config = dict(
    activation='swiglu',
    norm_place='peri',
    qk_norm=False,
    bias='all',
    init_std_up=0.0523,
    beta1=0.95,
    schedule='wsd',
    decay_shape='pow',
    final_lr_fraction=0.02,
    batch_tokens=[8192, 16384, 32768],
    steps=5119,
    dataset='wikipedia_en',
)
Each number is 128 + 24 x the weight over the matrix's rms, rounded and kept within 0 to 255. Layers, rows and columns count from 0. Numbers have three digits each.

# gate: layer 6 MLP gate, 192x64, rms 0.306, rows 21-51, columns 0-63
# up: layer 6 MLP up, 192x64, rms 0.319, rows 21-51, columns 0-63
# down: layer 6 MLP down (transposed), 192x64, rms 0.201, rows 21-51, columns 0-63
gate21:120118144095122145151113127122141146152134120176095137151114139102139128090126200152132102111152166154129139082137134106097121114171107137129095137097125159142145081164123139135105154115140138
up21:124094092095132113172113148139146154157107151108124136155122128158144163165149128101121137122131132148156151153125126117184131192188121100143120144141152106126138116182090153095126132097173122
down21:117149134142133127098102154121101122092124102088110102122182131134114121175146044117114096145128091073126111157134108139095158130116124120083193156103154130114120157071153117119135110153100153
gate22:106125151089131118137146135132102128093145091147127138138126163159112076109125127093113166106155114156108101166143136144137088113127080167128094160075106164206134138121141097137139137151118137
up22:145153118138107103147146163138113144115140078099112110087105128169151113149099147104131164154171133126149079177133124130147125175157154099133136144145146114085097095169123123112119135095099147
down22:154107144146118109101125124157105127166132139109129112134138116120078128094138128130108201130126138113124100139113147109131127111104130133133155135119140152103115112146113160131106117119140132
gate23:081124149174106089123161133143119138135153109134106139130112122141127137126143105138127160167172135141110142147113150102187107131130070087097123127145107169150132143134131115106154128129126165
up23:164166083092086102117114155106144103168097145144140134116131076117156170119138099112142116122135157137061100109114102153119112140105131134124118115131163129112129159142150145141154145115121110
down23:094105107123093149157140168122112132149104131156125121114107163123124070127109108101080113127136142133157116099136054138133131150096121127141136138104134128148136132149144103094161135137102126
gate24:121137094124080134143078139123138156099123083105124121113108141135083141167155141123156121147122118141136140141145161153133123168122068185169162099132130097094177105137128130141115116129138091
up24:080118171121127125134127106115143094131154142082104144149088103109094167128145172135133119144133126117153098107085141105138109116144109167093135129136112117152139107097163124151108139127113131
down24:173119104112136148151105105128112140154105148185145101123141116115116093128120128105137176099130149124096147146156118091132148133134105100116115101143128153119120172134128130147125178118084142
gate25:122097096142118124069093131125161105132144104147148158125115164121124105083113110133131120086117112145107111149117144127111146114118135134119102183127125128075126129148161132125106094078110107
up25:145148124108125149095161130121144116177144113111132101097142105121146144121144127143113109110138099154080161151171100130099143120121148123132146132104094167103115122111122121141121117131108176
down25:160093126172102115152092145120147121113146112132099119134111142126116131120126087075141166093106127125115131132121148092090121156130132140120074139139158120102124095126133110137125107102110084
gate26:129124129112118101145101083103148156096092129172137143117113088114104094114159106102105103169131120159161132145146106099106113099118100164137154116127102157123135148077102140099110153084127142
up26:111164096127104149099134133164157120083134130101145171119136108149165140097145137112123086158127122165148120180113141086134187117162124168114148106087105115150134151085174138163124145129082104
down26:120129122157107118138140155119162158087109187139143171098134109118122134083062072155160191122162122141151160101147142135130117179183167139128118148077134112100124118113134170151088135110141133
gate27:157127172159132099120108116163159130134120120120159145122129112178034121089087134138136118142101127132165115114133135152145096145155149129099115094147144108098150167084174119103140140110142111
up27:144160104118108145122095133136096157145113128186128111139144127118176155145150156116108116080151146140117156110146124147109119114126168146130162111136129134156138092172111121183160199089129156
down27:117129161112124137101083095139162115166127133127130133179139115148107104122154143121136097109174135090132126089138164127140088108146138119092149095168123097125135144147169156165121156114157098
gate28:106102145134123079101090116087112111138131105103136146156149119137094107147152116154124144093121145172115117108126162149095143133177098157118135151137102132124115110102086129106141147114094169
up28:132110109112141113135127158138167109103107162083147130154150125112142114124129117147133120173134154133120124128071118155127144122151100083103107112126146124139139117120154189136144127122149093
down28:147147116130144133142149142094134135135117162158105133099121146116119112093119142092121074153144082118172143150149141115166108118112167129138123141115111138146134153178118090099083100146121099
gate29:111132115088146140162124111117140132144111136124181130123094103144126138110127155101116139150102136186122133123141111141096134151133111142126151153119135162113142123133124131108124122159157138
up29:121151155097125091148133114112124154103140149105165127119135134110140142112180120141093159107121116153143105177173144135089146101133111107101132117132088137117154139128094099126106130107125103
down29:126129110177109140083145149167141111128133107126109112139115140118146118143086132124129167124132152110086116095070126124141120135078134124180087125127165121124111100152169176174111143144127143
gate30:149061122162153103130132124105112121147118121122146174152151110145131086152098175137164139111141096142111138157124149134142144118121103179155139107127134104098129153114108179098134130088146133
up30:123079128128163121094141114126113130160124117126155184160097112097147129135123170138133141101163087138134080123122131142121131118127110145118169115131152101090102152156103157136136134097151134
down30:081164120092119140136122109131116120108160142131134114131101140134123155156141104124140125142161152099147168074137116150138141140161143111106107117129103147129110136152110113141147093138113118
gate31:140114106114094078171128098139113118141117128113162126113161109110135110105100084111121118141139112088121153134187147157188150124116097155157159090092168106189133103142127099102104136112130136
up31:130115132110111171126138154115090162137103167112108143155118145119086097131093157144127126120156101121180123104119131163054160099138126155090151141138119122147088146141160151138154124119147157
down31:126106113096130138124138114117105095156135142131132159128068135125133145127112165155111112133147147130120121135151166130109120137147126117153097088181097148129144160130136127151155139133153103
gate32:132104147158094125141132168131054189123095136153106090143107153137157103146120159092094092115084112138150143138106144140154157136111127109138154130129153110104126104129097161087100127134162105
up32:146119119120144112106172110080125144103138117127153096137100093103139151125139166154133130087166156131099130137086152148091119121106152144141139122105098091105123107182099125146131127140174161
down32:128112139145105121094135146133161076147117152087176190140149092134128157099108105134148162124141101106126145096137109118116135112145133171127113126162120147161144119136130118198136128116137146
gate33:165162145133139106124160121142169095137105112117102109181132147130159097138115114127123123147167127112138161136141130135084140127121137158102091112148164154129195127124145086107140086065089129
up33:149122107102147105098115152102132057117135121114139156132102141143146111172105097114126155093124125138136128124094106131181114120109115109128164156095111075158088113131140186173128134154102134
down33:145140145103098093136123164099136122131154099141128144147144114123153102088134122082140130108093176117116153121137133163183123163126124153132079128112107102124129110146110158155142144146109122
gate34:117102156130140124120105110101146133139094119115116121169138145145130109149129151145090139124123135099104148107184142106113142137121144124097153151119110118121159144088101120117120104145127155
up34:106132120124118149137109125137158147169127148117143111109107110139153130090138165118088110166177134119112104118175091115114161148160141096134113134119107120129122144166147161122116120114159149
down34:107189119136107119148153138119096081095152090122142169136145142094143119149136109138140111124127135159175141182091126145149128143101133151153136118120124172102103123121132110103145178090123147
gate35:141143132158128095114136167167099158134108127129114121104181105109106106139131146137128113168139102116137171158120112091091130154104135143118081141100125151115116132142150133097146119112144135
up35:133157151140139100118138149156140115135123110152147116137112140144126088108161135152121130116119139079154147137098084096110117188115140062157116149110145168120151103139093180139083143129116128
down35:060122113143135108150147117102136114109138130118119148125113134111126076057118122116136169112108128104123101139090145115139136165116128106119146135139113143145165100140102157131143118137108143
gate36:131129100153118101152077135156149129158158121079101112156119148119133135135131117105121136136107118080136116149125140108126144167108137137072145106104089141126149120114150114158139099138129104
up36:160114122095124138172135105144126130091050148166123129116127127113093119117097164119119142129149133151131133157165137131164174147150123132134113187139167133150112116107150147123129131153125115
down36:159083105147098103114112115125132149118134162114128126130106165143082081093133120124155168132114157136112104117128149144119106165118122097162078125111109139148149163119131139093071103104161117
gate37:118163115114118156132128096091131155104085165132144112145116113150137111114134123121114158099086106116130095117115111121117139139107161106160108126123108118090143121160154109135127163108159106
up37:101136119120089142157127120109136153121109155117156117149128109139122122118108151102115157112106144122142111099130114129109125128098124118147118141129145095100124122142127143117126152118164092
down37:085105169140151078080106099178170109132135130094141159143150171098165154146122134159130169145141147142109155121121144129165103117147081136144170090116138156170136123115109167170117148132118143
gate38:122100094137127143092169141110155107103117149148120166160159140136138116154149152092155128087144126118155120121124123097129134135138101144119126149159094127171154154118130125100090066145081143
up38:122164131132127118130072140131117148149177111118140086132084145128127149121121128111119104159104117113115152095101121107164135127127123126089123122122139166118161139109093137128135154108150115
down38:132138132134139100138154132127120111118141069137086162149172105111133116142154142143154106127112127135138085144149101116118128140110096167117102115137113126183123119118131122063127112108110134
gate39:086116127115099094130143144114146140095121141126074123119132153115097148120128104129108136171127089069158145112134136117107115163112056140065143142122133132086158169171139142141120101114120146
up39:129123153068090103114127150127133147132153106119148176106104147106140112085114145158110121130127118110163146120156144141136091133157172115156107143103126098079081124151120142128107167157169102
down39:132163114185118142121144153086118086132106135142151118109115097125146127124106108093150124118134092141085143146135116168134136121111142084124137084174128095125108097093147165124138126129133143
gate40:100089143150148165106121157133123114164151157132148132170120132083170134156149104125105103142115154146099153131123108140127123140127162125106118124059106159118102119081091152140092149126126087
up40:150148108132161160150139128097115126114106157133136114109124087141142121105132160148102165138141096122118120081172125117112122097103123079168140101141144106119107122135152120152137107121145145
down40:115119157172136150082152074152122102162147074118151165121121158137131146123158101185179144101138170114126140127136120119126112119184133166109148148103181116159146149119107116113113136136098109
gate41:149154120133117095142150163153139128140131154122158170147156137132155113169152144131085125120125139137122131161138141122112153140099168115124160117136133141081093132105123074129132156140132136
up41:121132133157101095133146135137117097110141126141146133136144085148131131116122119116136177131141119134106123097111131091137115115134085082145106167132125124142117167134147130130168159116126128
down41:092083164109164155110150123121107129153116117087156110146097129113120150133146143146152144112159152084125114123136137151075114107126131114082138166127119093144140125116130128135118097144107077
gate42:081095171152133181143090171139143150118090154099141154150105103116161133141132144131139129154151107146131092138137118129124147122112114089119136152124112153125146148056095134118104129116142112
up42:101111110140122155107144127150086111115155130152109111134139152118090147155074126101132172112078144153142154131180113120143111096157121140118153089122166121131116151145113140158141132137145082
down42:187154127117102122131104145129147165091130108153205144152102131156158118107172158157138078147124100128139106195087134168093148198095139128111138126150101108116153083078120126040132129116130140
gate43:176148120109136108112082051091126111072136086085105126155139136122122152150125110086145101105126124130139139145134130132150105149075121089159153114128108144112138147124099127096151111122120120
up43:125124147133141105129121135113147120138112127066088153125179128145096082164148113168103113080173111110139104141139069134124142142159106135133122119118050129118117131154107157120135109174205121
down43:086154129116129132120116126164088129145111118128135156118133115130111163139121147133103121156131113128111115085110119117113138085162142145176121137119156075151134135106134124137151105153115145
gate44:148131121143109101144176155158138100081118114155142125165134103123085080141134165140137111149084160171146130095166173119163111147166126113120138112141152149094101114111144136158149139148139134
up44:142122115095149166114141115192058120095140152152128142141088093151171137131144143141123145112163175159127168113127091112082157113088120137093143083115083113160143110125155098119127143156120173
down44:151166193115134146131136114131122125071158120149156145163135097112174142140130129164130084104093152106143059140126142086124094125080149166126114100144159138149130134172121169167138095161151109
gate45:125105180149086136143112157116124077143106166128136113137075116151104161138083166155085104088105127155142169122163107152141138118161110080166120125136151159082129171101139129118144111089131134
up45:124099094152118104176176118090128103104087164092164161135169119119174165137122106139138140133099141083104180126127127080132113122158206132118108129132144138135135152113120089146122150115125060
down45:194131127131158166099133085123146145146147078136153108120119129134142102148141126158092159101144137125114111083144117120148140117143134166060113141096143137109113144102121146099101133126143106
gate46:115082104134158180160163126143158128135148144076141153141153149134128111176176165089130128133137159109117112092137142154154134164165153159139151114147138151118157128118094137138098152116117129
up46:100132127115125135090122088129147134142110163152119079171146083124128192152135087141144093106125116077094144146155119141159155148135144107100126130111100133148111123112138128174126140144136110
down46:151149103138119120155155111135144119111148107139138172080128163149102071117126177139114129133130183159172118093128085139135123106165144128126158088115134116080112133092128135109117127105111150
gate47:115140132124095133132153136127109098110146140156120142104164103104168143098144098104122084118155125124158155151154139060105124104128093112150122104081114075141069120180141131092112137143166200
up47:146100081128134140146163124144147184127117102169100141135162152091130131153121133056149139086149104165139117136112139153155172097108194107139146127182118146131154165116131140108146100139081143
down47:101149096087155179122114135128109177126112153140112165102099115142162134145072145145098096093149114129107137120146107098153120126112110111123098106142133131108146156125168157099136171109168107
gate48:115129150118154144116127154140115113073162117139105159097109142114087118103116118149169139111099162142114066136113104107132155122123123085133139115126081122164143129103114153145139144107113086
up48:124109109149147143095145156112143130116117163122145134127121148128113100077113133164157121086158128184109145081129139128127145082151129141102126141107122104149132070143095171104145109179092113
down48:103122085127125124135112096109092176143136104107132119126114111117186117158150130127116129133128120098110157134132133141142140177124142142150106107110119126085136145140164120128120119123135102
gate49:150173145122098107134115154130126134144137134153072142144110144168101151089160161155087112160109125094114168134127174147099134130113154174110101133101084121123087124129138155128110159112151134
up49:131125104146114123169174096144139188139151141142136145165102133115160153115131165169147165154126150134162146129112122136072129113132113151122106163091056137124135130122124110110098112113093120
down49:155069117117153140131142148100128136103123130101159100152161118107113108123085123083142134146106138130155085122141120106092149138157117116128130127101150155118136129143100086134091083125110100
gate50:119128125121161106148117111111145114141136166137160159126114107130106129186136096104137106106129115119091145093085111095093084126143152107131114147133095164151137119099135119072094078121170174
up50:095166147114122131131095137125138073119148117114147172143116103105116167115145160171115121123178153178135130148098145115124126098123158121096112079137109088061104135162103109107111144132176149
down50:156117158137133126119108130164182185127105176148125096097148149140107111125090122147152089085111122084131120131142152104134117123084128122122121125125107165095111081123133159155116156182152120
gate51:090142128148123168132140171125078115151118164146120104145131134110156118107157102160139142106167108145117146073104147124116152140108106101106161101110103133149088129134103131125115110088133116
up51:152124167075134158147104111199134133145099126074136138122118141131104096132145110138138079152122146129114119115119119129121109124108141135105128126127144108152131097101127151120128144135163132
down51:102110080159098136119158157093125078128099144150112108114136106126138110105137125117149200125143105107159164138131137130131139138098132107140153155145104137143127151154155097111134108095120156